Part of a small language model's weights.
Architecture: LayerNorm before each block, rotary positions, attention and MLP in parallel.
Training: a variant of Adam for these matrices, 296M tokens, 9025 steps.
Each number is 500 + 40 x the weight over its row's rms, rounded and kept within 0 to 999. Layers, rows and columns count from 0. Numbers have three digits each. The size before them is the row's rms in percent of the matrix's.

# down: layer 7 MLP down (transposed), 896x224, rms 0.0887, rows 739-851, columns 56-111
# up: layer 7 MLP up, 896x224, rms 0.0813, rows 740-851, columns 56-111
down739 095:453517480525521448469522486480539578520437612550525466509489498510493503507554544472481464497559500508490459458535556506464470441518501511556528480472453502513512517488
up740 092:477481526525476474443457470445494505487469461515458434557443465500621532455456497456547491489503540533517498557479423468417527435555494498585482459462499507465510513550
down740 087:475486495557493544559494502483504511475565449444504524515481512546443439501505474502513532526509474506431522461538501491554445511508440482544522529528524485505492546457
up741 098:500491470471465475549454550528505464513544486422556542484519504476513530543502552436512485484478544556535523474497489467422463563537560476523497480466499475440463423485
down741 100:530515557524471520469502489480496549484497628545480551524525500450427518523503489481494462462530568482499413536556508515520475459476517523531477586423478526505548548524
up742 108:487515555491397522528507515570436442494542491458540510489451525488465526575564544421530501454468506510488529515486407519477566559540499446472457555512432479468505509525
down742 113:490510563491515522515472379547513518493477517481511578518436520500501506515458528448508495500410465494465484502494399516555540547469445527427471538495567537466542507468
up743 106:374495525496483562543472428540484481540536479487501492524429474539550540554458537439572508461467532552512570485506485565506547556525590502515437483544535497493446537510
down743 106:470496514544529430469527518531544404511518587513557498497464444534521472470489506495514499441513419533541504437466513507492473502585501508479492547470528529462501529538
up744 091:477515516533559421542446538527543546515491505505520537525577559582549532471512511498544486427477464513513470457459513449515499482542519510450511533527553446544522494538
down744 089:513452440465484504538496512576538488447492614546453453439515466419521516551469467367517503493471517521517469457539486510487504472455512533456505475522499537409505469543
up745 100:467527491474460415472534485527493510502483437461491539560457484457540474490515553445591583496604432504503498535522472499506594451509467515537513534514439511468488506436
down745 101:518502437492461514513554555487559503514535541522499575528504474522473560442562421516465464575449498411459455523515462471461541541558503517400502596499517427506506500482
up746 106:458502567472450464507508430556544507450527484464509532555478486537503554458472480464565481513496518493430517457507477433483549511541542585535444518473572515440521533481
down746 106:448593496498465557430482487470487564499549356544489468527451478547535536482444573507436482471432518539435491475483475490456473558525477519451469538481456484496513493485
up747 094:517505497540488517536546488539624477498513476496513453561446492511497494529535540514494481447430456479560509458491471561497477471501492514491496481544555533480551546557
down747 091:506578480503520515446494553504495497521542382501469542511435527544509501511456475390531492532552511445459553542515526450532476568559527451520491490464452431454500508438
up748 100:541592493381505527500480471519476482536544454402570483558530526452549487510510542468496551395467475467533509521471511438453571519542528406540530493508443545543531467486
down748 102:537456533464543446412522491496535482482487388482514501484521439526552475440451498484527503506525470467480591505527522525523481493515500487423457488485551492513470550517
up749 101:469553443444512472486526519518460466514456485429509512525516513467563518457472450448580525486463465530558545457444560417451449551509620534524497469530531506479469499503
down749 105:529501521475501504456447464517511541507506481463534495523545471531513567549604552555506493457482550500521547505451543525511510518482515498546514474545542486452542435492
up750 100:506562504548467476447544522502555513464509484512554480508452553500515501495465478476495541473532494475401529523526509505523465506484510597494479461479475506488570502513
down750 097:423520522426428563473534469517504463525466546544480539525521475476485492580510528454452485522476501473537526461550479520557498512509483467502442470476531507512440517493
up751 098:503480519523400493515462456549465530470564481437483476512504479534562527453458497477521521423467486554488527415393455560521554541495462505518465536475493540508449520448
down751 088:469481460517471589534485596518510470454490527525498477456539562444471511453525506534500449570466452484507417538480573484593474521478477516432525544443542482491571530531
up752 124:505528519491526427516560493489450512450502465474480503565533537458685477463493481472563506477507408527519514554467497431452544556509527531495510508587528511409482562480
down752 119:454521510545526543478407450412449513536557483441507612505542495504475540585577529530489512476524537511523413526502463542436494480484539513579493530504558494510520489567
up753 107:501506540533544416433554465532505500528434464547487500516491515552494475509529523524512465512512500524551601484523503515471478498585543448438497499475479497398510560468
down753 108:475475456484426496563457524459486548483562455452441502435515502469564509499527451509481533522487488515533457527520492497468572567514487533502519508491480502595554447423
up754 089:423468436487494509531503492524526497484457518458486516520483527513503540541522471500510500490507551537531503495535554510470461459522519510503564483500454485453577611511
down754 082:491446544511561509500476419534464508475506655497539512473483511485506461447511486537505497513481471507452477526479452478539548489515442492463504553507526496483426460544
up755 099:383451567523497534483525481503502539519560488506499533538495513463549503489528555483547486526565443524490557554471520470497486560546525496494496500508510523403484527494
down755 097:575499504554452528499549456502396498489502398539484474528491556504501488522527507461555531545528550537554481536477439486542508500521476532461566496504539581510517483492
up756 095:448497508509579552553485544540448517511496466471454481481486491472568575559469513498531543457492498522509481470429466501492470431500482497519469539547408489441508466464
down756 107:542465525520556484488546459457492453571508355411435424475488455485536537570510517464490508480481540498457572562523511427542504553523460526462448503500538436575481525517
up757 103:557485544486475516498524499447423503461446468530476554568471539506532462472565476423595508548490499548485571498480507523411533464555514520520482482510457486451464479438
down757 097:477541521521495495443455489563511558525459479545479473478484555535569459490539457566506494497513499478495532540524531472532442447515533485470495483551530510529412529471
up758 108:526489495441421494476486514495488468570517467442585550587528564478545551459450463452563496447516533523413546444450444513508495516536508517534447506481519477449508504510
down758 131:504467460573502507489589490538454487498542376515442491511482578445528494481474437400533479441480532479537544457468506500489517497479451473479560527493514471512435601485
up759 100:560494513567410404469512527527470451499466466436484521607551505469540548488581558456503568516532499471477516492598526461473592467564564545545547474426473478449459489510
down759 093:475451525483579497535479502480562562481470436538549519515507476431524495440568502478457496448531513478489524588542469485496486572522523411483531506526532488527553495459
up760 106:505536411494478525467470571476490521481526485537497491487521510499567545537530558487509547493584495627530511491413442441465537481525515449556574469475483542424488529471
down760 109:439477525582550473568476533505479454527490506523589583542492511466500491490513486560480472511512500478502404463507490512516510530438504512596478501512553530516482462503
up761 097:502510546481489523554523415522540501495477490469496472589481469520494524507450511501514517535476521479518541516521455517464462507480585480555522406568516567519458525467
down761 099:522513520509471469550412486487481504592505409509456457533442500496442389439543484520444507517585437527499591542513466525525519618528530545452452512526435465572474512511
up762 108:521523534543457467467600515513532503561558462514515563514500538446570466490484530472514495526527432501500543512480564481530548509528464450512518495567451495499507541557
down762 115:465565501540503522490429498521424494538551442520481492495572527456463506459508536516524495530481451550503558495566506512562561507547501440562459445569527458453426495517
up763 105:555478536481465461490485469552462507431461508440557503510507499500575455455437569497561497464502530468515532438513496469470558455488530534535427506494494496534389545463
down763 102:517510575464564508459541538574532476577442475446433531479616576528540493469529496506530476501474543445423515413464503428490506547449544584498490524453497466530464483471
up764 104:467548478488470380421451483504465515462547498488525525517481517496518552584530547511525590513497523577550568549501488445578547520543549524564436521560501511469469515452
down764 097:457497522514515449510496447548428475504513611523549551514512539488458563557531557517422455476510470555521483440615481506540548546522521467540502521485507469457500483513
up765 098:533513482549491520442578363533573494445493494497474503537473478474489457531468520490512476499542426551519505511440509529462459501529496508533484493545512545465508547464
down765 094:519545567506516472455476492500504520600543509525488500502464553523388527498542533581463427521572527379473537454561425439541569479442501478462467538478508487499495541521
up766 096:479548473522456558515449453549519545486475458564498486477527525553491555436530579510571594396525559424506539517463471495527538511499503477531542492509468490552490484455
down766 101:454460561466535491483492480472485454456488585460491506497507501403487547431441479539431453552511440483514485490485522489545516502439552486399493557475535455446454490479
up767 095:589539494529434460532544449567485566525488465458532480493561485537514613448534576459492544453451485467565516527459489482461469573427551438561454539524533508532556471489
down767 094:508476461523507459475498508537526579531506516442503579518463649524432482506503495538496428518524576567512545555472474442487442498563531484479526495429491485450516454581
up768 095:427529515468511564498395511502569558492557454482496503540391503555566467570490514460571483486481527528508591506504463564518459503473526489473537473478564534548527468552
down768 092:522487393485424528475494487477478458562526474565559505516570507455414502483563496600511482499521460482549486550404602502529498499575501471458485519568476449439499528488
up769 098:492469525459452499516474520553492488451515472449558531514476494496537507438597477451519546486516566493398491457449496529462488461505475493529451376469464430458516507516
down769 099:490545473532529516466500479531478402568445463492533522530548557504457530566417416543491501504550475523474551526543507460439572479475449544470571468581510475467502437506
up770 108:538482486437508478500484447521442473518506451503486490513556538514516459468476513482501534484563530529473561481507510435479512393524516406542520417554416501414532523508
down770 110:476494480464538543558585549477492494519440400484459470489460485527467469489518466483509549583468458507527512474488514502487430477472509494450528568494491559451500475489
up771 101:517534454478445486476440544514472498479547459503531548514515492485583516460491547475486519482511435517579512454455536477487450456496461510496477526493541570497570547483
down771 099:599500530531452461506555507531462502527478468491478550421569615465514532500501506474530444453484570535514531477458478510457527465519552533494555530439517484484517551539
up772 099:416526511509538556501481526495495457519517488523473450544528572500580482552459436432545590509510499464488497559533559411495508537503573401500477453563496511464525526546
down772 098:547509521484526503489505501484458508521528465507493523558466460504460489441502502539460521489456518503500489394457488483592564539524438504386483521456573515442517565466
up773 104:425516524512449457454533469527463423413519492441533501522484474503497472538547466484520522480549449597531581451515433412493527443536558530504542477484393420398511491426
down773 094:487547508484501525476507488516486551532466522484563479542444538447461544430465497503413492598465475508485512563519492543524446507521406577481562538451518524489439508474
up774 101:475523450499403407495488518523509579494480430517459454527451526459566523457482430522582526498515441523556527537482485446509553445505517490549574490479488456448534539478
down774 109:480466498545524463543538552496535482504520486424563412527548483539613553514503534546483435442511567503492537415501474440526525530518450535499525519501526486494531484456
up775 090:545471585532499492509602556549560522510469473457439496568483535520487527460480522453534493443475421506473558488510516446520512488579580437512481425490475402499542517535
down775 088:504525495526499529461523484431490508495520404523519571533506498549488490547461551562492459539518517512549519475451482466490460429498461579494541469486491504568481504537
up776 094:537572468504507475513577458554586491535549511429507453530533572526552580488548513485500535488530518488430500491539430508470527472515489518502516457528479494541547519540
down776 089:480441532542496472501501459493473488487528765494529494480495492446495497518534481530487530506457482449534426502499519482484477507525478487543505533489549523500504439499
up777 102:555531484440415511478479407467504578493517458562531491484542474558509490484616509454551511480544486479552492483507462518460485577497446440526520504436565522500526472539
down777 101:502422463492528499459502441549485441501531449477466522443565545526487508526480429485516406498544511543552551475483468507502493453536553543541530554564531436439528460459
up778 100:490566418497503481471486423527480486496475477515535455564562511411545486565552447533563610453530524533547477517502496414489510527576567552463511493586470502445556479505
down778 106:476542536482459556513522593496512548461510465462499539493404453503484520448405572507451509532487478544485524477500547563479481484532540539547487507413520553499534521457
up779 101:448510515479457518436494477468466558522501465497482510488536532421503494518625517512494588520543370532504474489511512505500501468547451417479484451583528503463518534505
down779 096:466474506559511533500521542508498522420512439539452501482545479490453440489483496538556477462567537450485610507487468538499488504523510560489477546413464506407536426474
up780 094:478585492576531487487496490512496546507524480523517483508513500385544531473487442478515576420475483534521494527543522443499540481541507499476514511557435567516569488463
down780 091:487467526480468519559520525539501504536449542511469500537431561563423433557501451492449495497499409482479548559501476545480534487454537507447500503527592448528455539540
up781 095:492519528517434488532478533446460544507560478504481556593526513474505556521496474456507507492469520521562538522546457532456498520549503478518546454471430494543528536511
down781 095:491473503465456553481512446504568460517497614528508445562483519501540515487459525474553531497489389546475423553488524495544376490608500452465438484514644463421535520478
up782 098:400489474511518550495529433546471436465505470458539491561480493433542480476526553508636550467503444475530517455507540469483543437572511492531547505441505485460523501433
down782 097:514543542411510537537518549508519497518484505491563487541489517518427467496535563511476426463456567562548549467537459475542494597512493488506481543512436509595576466480
up783 090:510476483531555545498486524465487480485479482522507457568533462454509552550525528454560523390474530511541492513512480514489523473532519555520465465525489500527478473466
down783 087:468493548474486463508488468548541501476507480503437444429466481499555516487468490452476487495550442473395544466491545572529401524529480480458512479500465462535521546455
up784 102:478440473467442544543496507525462580432518458451486504535492497473495486520502486467517550505511445511582481518547456475523423562534529502450529518492490533490482519510
down784 096:550507511442532448502465578461527469509422493523486457525531483487480469550504467534489508573525445469495501466486558503461521508504439539443477492541500368658463506494
up785 100:418512450447477525573585502500546553489518460459542565556510445559509547505495497461536497501538442505479519500471540484527417511479524558475500461500505457476540495547
down785 103:536499549564453516469510526530479488532542446556432559467480490523478442393523543439416489434506548491514546480538501553489489465542420502494504462518492444470460590483
up786 092:528500397499494476533562455500495425527498475421502501543482484532481524521431529481530498501547488519487523496492450521519493384541464580521478452496538501436557499542
down786 086:513537498508447460462510476481489522454565545510475558526474528442522512547557550583505520588508482528533451506533498495574417571489508459500429568528536511539524498532
up787 094:488491488524494529566526462434498488429540458481446502519487525517482508527532513495549470399501441550524583460503509558467489540547488441475496501483537496449479560536
down787 095:448503521487533493497507569514519490492562447549438489505551462525475510441457574530531523494502525536444510546473581501527509554518503463477565408517524570472405497434
up788 100:432538538512548546539462489434477509467600493548486503447450550506529479490531463499553489520509486535514518516520438505448499459540517469451532436560436412486512540520
down788 100:491504495459493496524425496551530463591494460569468527480527484474519478485462474507506463478520559463508462469492562544476499525541560461577565544508462560489535462466
up789 104:482542453485443420430526526456531476539578447461583452521519544517527504458482451535504497516569507520505481498476466378488480462533526515496487486527571520478523526481
down789 104:512496473481503502453526469532497545479463418411480382472527514488547483526499499478519542507412446480479536522496511487532557504449549492482504514484503526512525482452
up790 101:487535555507531491469517409586536486490460443466501417510467473521526540518557493464583549507507514512568498505489409506490562517532482496521541513527485474510549457471
down790 108:413568530463527491481490561465479486515537561491522573531519475563509507498461459530442527493495453540487519524460512513508510489514514437524492482466471541527524500522
up791 093:464584466424567470552515518491469463495524494552510467518544541487539487449500504494538539496546550535556558493594481490449516497561481459527567479459445537460541478513
down791 090:499415521534473461543494523500499472428481455510525486475499486472491510454477480562500445586544534444442509443464495552515487504505409569495442526498572521561524486551
up792 103:468487518422457528455473519476489524488501490495453478522497432535565549441476502504544499449538483500449538486461492501500537524558585575527447521445544464495526532482
down792 096:488534529499546350501471527497525527471442504597516512589520471543508601486522543490528486442484522452475427534519504554498461517464531475486546535427507577526495496493
up793 102:527560518544395505476464517531505483535513436485510486550448507449542537562493474481514589534569524585490556492534468478499505476545485472441504403543455408468479555468
down793 111:433475577495525560506523489459475491480533389458557459501521388538490490520491532537490504475497491515483430507445487586451568526538493455515506469551532449442512483543
up794 099:461479542487457517474500472517396463513517485531524519504496505480482561492556543475511551503472455555504546438493516487461518406550542495549484569556463499552474504443
down794 097:535509544526547530507421515499571503520451513534500488475550492469506449504477520448419487442527476566505549577515503523469578447566505496502490543483504439445492489513
up795 105:470526476509501458475569458473596494473509483492455487519475541481487442506484493427571473537450538518517545478514479494506498424496583482508565436459524483463499626485
down795 105:479493438530521553521512506528511461536576437465488534457530472546536515495528482532479481483453531515591513483516421548449494522537447460464493446494515466528486478511
up796 112:473525484474510509515471434557497431501537474510514437498476551446514560498510516471513576506487433496485527466465492453489504487493498498542498490558418513456579541513
down796 100:586498463498461415540531533539501473505492688545560519484563533552507488497581489500504446514481547485463516533515528483482502490499518466464492546506512476540530536495
up797 109:522487485552477593570437443534548547479535469547461479497536443499543500557527551514489569405544495523521546505444451548474515503542513456486501523479418563527492511492
down797 102:537510518524441529515473494505491494541511447452500499527476486561548506521511462459556454498494525448533507471545477533517624507439462473455470540456428558522488455518
up798 087:500470468497505440492492487483464457526555527474522497532469514470486491529500549456497485448451556580503544472426486489460584533483544526543483548461493497484436456440
down798 082:569567549525520536455510496497508547500501608523502485478548506575420475553516496512458453512497472483471593521513513466494474463551521539459500465500500461449505468546
up799 106:399560434517481444512440437505564580495470447488494496492500552521522498519558537492537522518498506530503502494443499562515459552455540477540580483513521565437505483449
down799 118:529402459586530520534536528534445464480544510514553553498518408492504506507462464514491471520502472523557541504507483489512501496501453492490476456451497460572509484505
up800 105:429548545490471484474571529598549496537463493502539401500530550532475591518546476513577539412531479461505525490471477462513477499496578465485472496539519493448559516446
down800 100:542553480465506534464474450443443476551440480498543552477526509550480494493476574491507509500550472511577427428541507550495450467498492510449547534534459529513510505540
up801 103:446503546482442529488537414587491499501504486414484432530500483478553533403485483461541504488550488502477531423516462490456476500483575507523458475496543496466533476522
down801 097:577502527483460525478449488488569518462471439552521480510542460529578553479527533517432517495508520405538492514528457454504501475498534524495450467505510489497499480505
up802 107:507478512436393534456506518518517546534562495506498510560545510403516482436434479427532534468499480517504511444470548457481492474557519420509521511526467551515485513508
down802 119:465426545549460478529522582464468491512581473527484528477533430470521502462534530511479496510489533487467563536388529487465498515595503515496384515528479429527531498559
up803 099:504519471496479493466550513511514568525510500453485513519476525430508467436483556488519485458473452552450522474527438544490473538530498525521429402502494489475510578468
down803 093:478442502554525461440533534534491425463433587479514521461523481492517531526531491416483478516545566521491442569419501504515547504452508592503512568498437548470550441431
up804 089:537476523489498443493469484464493478537479529500514473540500511423570496558534491483529455513499427515498517482452484482482468493515596516526569528486478508586489470450
down804 084:455440559472507540467573536428545546505483517527477490520534478490510514411442481559482618484479496550524486518484484415480506424477449500536510443554466490454529507491
up805 091:510519464488510505515558468541489491444519517432485532503478533438602463466449582458473527514523484526585517447503527439475563506520523498512472502507446585543478500468
down805 087:493519579548471508464481523518501432501536547435513475479510558552475540538454420548448424485546510545593489525446481550505520436508537471543495529476550505490499507512
up806 097:484415587498474463474491513456459511517529492573538457496461518449534532504517447433537546484467493465593480521598452505505534492534518530486584512479477433474532467443
down806 092:557604451514547497514511507521581505465499570507462475496549463522513544465492489557471479475532547489466503508436438481519521531484511538470482468521469474592505559565
up807 106:477534487466490499498519532571550503478495471499462383540453556480564492471467473442579512495490382505429623438575481447519550432487481478496497457565468543455510515520
down807 108:513458480576469461474487456490510463530497530446538601469598532513526460570492521517490469521477503497531445520553468540467420502504545457522489505420496572443455538493
up808 103:423505502515514516450476491505505510536538487452519536529547499426548574450499529476568486479534480516492527506437448502499524449482521474530541500503459549478445492540
down808 102:457461523520523526549496590499502471502500422489570492458477477453416520530474510459460487537486513529494525477543505466481577500532570441501461468488402448559546448465
up809 096:458516472516485495535489512484547477504563489507518438590439545475541544521453455475499465494463465495491527500532452475458532559523499532560549497547494610438553566447
down809 100:463480403481493559453489477513455565550448468584536512468482499628478514481553430498474520502514553502453570501539505461514476502510482477500475508498494552564484485490
up810 097:459423431534548441472506483546535538587551478501469470509540521480599506534458511485548469504514522502512581504534481469460499451520529517503523489544524545444529539549
down810 087:471386588511568470539499548451552461450433443464425519453482492509533451472516489502531450441525490508483562500572485453441461607509519508445542508501527550504516557489
up811 116:516513512512504495488537413550508516478541487458549511533513475496539432495481410491507532509564453508484533444575424464530486420499489504547588556556417508491545560456
down811 125:572455445435524502502490532542523522531584369516458468400511408511550433503405458460498535521546517479466515480450518505470460447556466472483477412478449517567424479536
up812 100:443499543476488459502552475565515480394477493368438437474486445494485572529512587521494588435557526537496531435513508523461545464545570421559487478511486530479520509507
down812 098:469548495530509489512520541432477508453489591562516507510497476491504538539596520476503547521453469468515529547528497574532496472500476485544480534455556539483511499563
up813 087:529451545514427471477506496457530421549510515409572525528523505504509540546489533435473472542486473452503493493504496472468475540505556465545468461509496475529456512480
down813 083:525506490517528492497504482499486538513512851514484528483512504503482478490512510487522519452460542488507398480578498488489498474518457498477540480491524472491492507477
up814 097:432462434404504509528578521544453505518553486459524553526517449525555497497524453473511541500490489525468535434404481462405476465568484499465446437526525561503448565539
down814 093:493554513563529513488495536471491531516530421481505471562497492565504545457503504495397486531598532510507498533535535511547527461488447466542525473471543532518477476493
up815 087:476504542517541494402510500428502457487480513519460441483497490426576495522575505505475474525589477460624501485462533414445561532524526531562519483546529560556544558510
down815 083:492433420490484554543537552562523533483562460504431529534422435546413411525495478538480488471423516482498539525560431548516452536531504488495467478455503522495438507519
up816 106:471432548463492512431571478494476469604528454462586485559499524506528501480500530391483514526491524492467553466468553420470562437539527471504525500486530421478501518492
down816 109:474500465536521497395519483567537542550460449534577594487544498477478508502529514522512513482510481510514431554525500497489514565506478476483442541505450536505568541507
up817 107:527487536473501501414578510541449459558479480478428454534437518499548520437441507372556517488481476504479622485474510473443519428528463525501453497557503423505513499493
down817 104:486418526499436480467489529584541443527533555420489514547501474527464539415555462528579477470467511462578455472512472482440510493550524520503527533490449496462522470466
up818 106:444536424453546475457534495551496550511514449507445427539502546548559447457471502463508601487554529578562557510470555447485532468503567542509453444537491465505525478461
down818 107:503492511510491486509550439534515520445491407505517590508502453542523441390450621485502485453542507516476476489517457494516527502456503509524455525439473493496439508528
up819 097:482510437538550496530519482493547478494568484451539520537449567459539518500471483475480476498455456550519573463496539416481489477523482493578555517518517566439496615457
down819 100:442466552540569509520505497493535538537455560558482557527494432530525499528497558545512424476550502530484454505502518555463528501460453475540489481429492542569550468487
up820 105:503466495507515498501549479505533513414520505494489442533482524439565491473527483442574513426507451522520501521504492478484500489470561521507535516472567521532433516429
down820 102:494476483497503526555492450460510513512529572439538538493505583471475474543528502519452481513496554463549502530587486483531535525530515408447504502529560525500506536531
up821 097:515563479482478493520475464466510504483509466499508503514516483529472566363483494500500448391561470496567535470526547522471514483501438503535559494511517564533495578510
down821 101:535512569523531444499493524561474543481564462446450506540439541577558523498511496522527559510504512570455541545520460451505539486455530490527480534477486488519397454452
up822 098:443524468490542471524532498482546527513617467457456491519491497506576471471530493416571520498560440543454535548472514488490481432551499516534536466484511505349486528535
down822 101:522515532458556531457540525468459538586494409545446426429474490514435435445488483464487567524554467468500601543488551553548473530506477520480509483504452447452483518442
up823 104:483561507508456534569503474464520484449529436486533415517435582535505545499535449423507493426520512452445488436486504502501468569468507445553542491449615505471535500572
down823 108:470447527476480523462530503507441558533570624468492547465488479444489474523456478604454471477497505518561424485479520453511521473467496457474513485521521509477419484456
up824 105:441475494516500531549541506537580495458499500503520538535541387487604473443432408502567542387446440481469485431477432508451500498578584560556441484481513460532488537501
down824 107:510562477495451420436568487500459491538479457492529505438448498483480459563529561487454543514516517489421537518454510480503457531548463483552460500511481522467504486503
up825 107:496522458492484452535517508494515493450493490525512484524492449407470512531510486519489531556519455545544450571491454510479436507524485431558479501495499569451512551466
down825 100:500522499455506499536521482542583493556507614536552463511505488572543533495544502559519513480490473495492396490450534509539532457505458518446491506544512485456471507439
up826 089:477519505516442509480602393488485495503548458523479466503492435491557515524521426456505520500447469502477456457489528498536563438531479476521469517464415440517487488508
down826 095:506487529522520466487532529516433459518548368554454444472463490551483470451543470501545451556560434477440562509472514575512521438502499528491502473503446443546532469555
up827 115:571509445496453443510496526475421457417503419472510544538489582520508607496509533462495502507512527505434572498501503459485493487522559549570395543542519498479481519511
down827 137:541519552575533502489449459513459490500510431486547519531487515473440524544497517504476474521514512457494450540519501520607534510544473499475438463431504514483432494517
up828 119:484519496527463484442478505593434547491536500485491476452451510545541481526532459500514540490552437533538578458450452486509490495512454516544508462531431543537421552469
down828 131:488544473484475507456523537542478563490536434581445524439542454556525455432465548503483447504497507473469589457469486497537492490553507517502524551524493531469442501523
up829 087:454480515498442534497515510516512493555528505504569562487491498505489552554546409501513492440506526489547472474462555484465495510483496464485494514524553464524529487443
down829 089:490444455576491486515468511499401555487512534465479452431435494465460540490501467572438504469581490514527527591452453539425547401557416510455506499472517473408422486537
up830 103:460501490477500552442464492495517528519519470503522465493538488492555472524533554530509600398560460525507446491493411479442531474529530446504536477553426497509559504422
down830 099:557512495482477460501527521490469480477500401504473444516436524452513494525523413476531537508425507496477435510523529490592485571429513545542503493476529484566487525523
up831 094:506538549441515528574548419521522484527528432484513529522477415477521534484470555436489568526507519544491485479512443489505507562481522566495436437517502588532439522450
down831 090:517465491484412543498502448480508413510416443470499451460550511508520489509527501517540461439513440458473458528499487515487524469516503521550525527515546481491503422521
up832 100:530592438467402475534484483547469469579488464533538502506563493429516506503462468500541541468453435545510497552434526507452482533552485438568543447515534548506502547531
down832 100:479485525518577519511511446523484485530547471464566450546569492482479513519487484476523562504531522485475494431535462414515538472457451549477502482468491517447494412574
up833 094:485525463493496534581509480466510569472566477505490470512523509440520526538490478512551544445468527477500483471482451510531470438576442462494536444496528512482580543565
down833 102:475510465506507496543543479537557494446456364505539477533564509481516497483459477529516578469451489522476492456508527507482490434449573512507523513422485526447460514505
up834 098:462538482496490498498533455545550545434493498509513540481447484507521546486471542490530531446476515517535473513418493484443489551573581476586465553497492512369489535524
down834 093:501520434497484549481554521576463517471443492502561488448549500463387514577517461469449480520487561439486494523552497456455463500416424470479518518517570496476488471481
up835 098:540554503477519506498580420511534525564467465540515535491489488457509561492552515423568504480548529550485526543475468483465495431531514526492485479577455546454446524534
down835 105:468462516525489462467441474458506506451483464445499517519490543498540487515459465525504546479497522490515546473519535497512545495432553542515446466488557446518481537473
up836 097:498502509472491395529488575444454531457494469467523464534477503502560492457526533469553524543539514467488602578481544431481575481517501467575465466477560480448497506487
down836 088:588486469500496502467504414496479551548493514461540486460482450491528475548484500503448574457441488545573574479505551492537510552482463465439525532496446506448524483543
up837 097:563461514519463498491499504470434491560532475463468486557500498490558521528503542468498498552443431547529525581464443481467485501506517514541533393479412509527471508549
down837 100:490495530484467514506457470453516553403506462433572499514534543430495528545463515514484538449476478565530543462515491464539457565557516566536485475549578559503498512492
up838 105:497467457467474524493538428566500530468579451473499632486586504543503491490518593434527546523571439509481482512471479503533465503511513493497462449510469551474539519502
down838 103:491511516522459527510539474477598495520381518516481514464476508469536512525457484490575397494582494473520460488489444461538462525518536507491501511416547469535521469557
up839 103:471519485614508504492447482512488496448510442458528515557491494526498471513508545474510548538490470568467481519445501510473462529506513529486518411608424543490451608532
down839 102:498531482422437516525490395448461540531477439512495525477485441523429470380477518517419449515527501457468514551535538506520506490449583509478522532434552453512501480465
up840 099:500487520514482483548547518556505517476504461494473444521497501499541542479470467477531529486403493471525622519420502465492515470510530538529563484559475494532515532510
down840 098:459525536512492534495422558453515429456568419476529455593498471532437459483538488579470448446499459502481531474499496529442556518568488546491525522506467484471444479519
up841 093:433469459524516517532484484492524538533467422525487453464480440503566506526494429467549508475458549547493504479486448527464503468596484429472498451502499436440547549459
down841 100:527493458525506439550577566427461440501446505544482420552489473518489511528517509529439451489518457532483556496466579564545484499488472546477515537490520542475489518495
up842 099:559505502565469470495535491502398459454521500495541558496512497507547513466505583472511499455547453564520526357457484510447510533562505464552476496565433482465562491543
down842 093:436540480478498478532540455521528394451485463447448412516503518475491496486471555504499504575523560501439495574497552458586453523466512527469536511470555519480475492469
up843 096:527498522540474534385502477457504502494573492520499489534450581424503480470483488452539508474472573529534523516525458471467515487524479458516531485503457443539503524492
down843 089:503558425491504504548495543543518475525441521487529540497490468510422472597498496480498478574545449465529432486550458522465443505531545499499444524513556478471458474533
up844 106:472491520438518543512557446584450510496489459497441480523564436505526527521495434458572504398502427505478527452600442454432543475517535515507510484530483479522478505539
down844 113:470544443457509474445436508545447435503503471443575437456512491567475455521583469472476564557526482437478515491439512480531485521495497480484512436458483464498577483484
up845 108:503508504494502544462481521484530515531543422458528510580512487528509463525512487504498518509515501486510611441507517458515503446597497534498511459543388475529491629515
down845 111:459432527475464502604442506504546507455494528484511539492528540478523550505516437502459472480593508483501545551524492478444512525457554533471512555443497485424524477520
up846 107:492610483481451514476483500520415463512471457509529480527501569530486514519523505501482500470520477503502543421491470468513489523464512523508560438495459450529533469458
down846 109:550476459524511484455539586486447480557488372518584556413511476476472507480517522463507471515495488488535470483487487496523509555490426422544491510512463477520460520534
up847 096:522504515460498531527507402549465463523454479539408542553456480543508557469546539465570548475461529488473528466495370506487516568508515510520459438491468451523476507531
down847 089:483515532594515484471491425429476460559542485518519442497505558430478465476469522556381441468499502502523446500486585438484475588443560487540488519513478531524451403520
up848 098:453489493483437548591502525476495521521504397474538524446492495528541538488542499482492538533489543479530501500471445481403548476503456534513532443531412514469558539517
down848 094:517517502489546535475475471466479504475390353519452442515515510508428467518541473547459509466491531489509498502534556452494507545453486506510478566491559521515523472527
up849 095:464489530489407412560524377516455488487513488462489503557494455579508578536491558479548511485520532517498473515431439469511502564513506498534555443497472512458520539432
down849 087:466492472493461525500449486521507490481570478397447445531494510436500520459508449529495593475539426469477571580501538505529542463480435556441434474508571532513485472530
up850 105:437541511482450543496489479497523490436565457478473463517474480520524495490482500491515476509512540553454521511477495528445551574547504522523510499523504538483426595489
down850 106:472564445474484483395483551466439512515468415594518536536492490551501494508484481547462480446502520514537587472533480542418464469529429537451507570504453529500531491457
up851 105:462542549545499447487461491466481535517561491507496528482459499478546506515550576466545470507540476529493569513452513559497557506597517500512481500537455464463468553517
down851 111:518461528541510478459494485511484473518444515479557556523499468488437480445455449526561454578486487522508521454512532442569491454459455476515548507447528514559536563535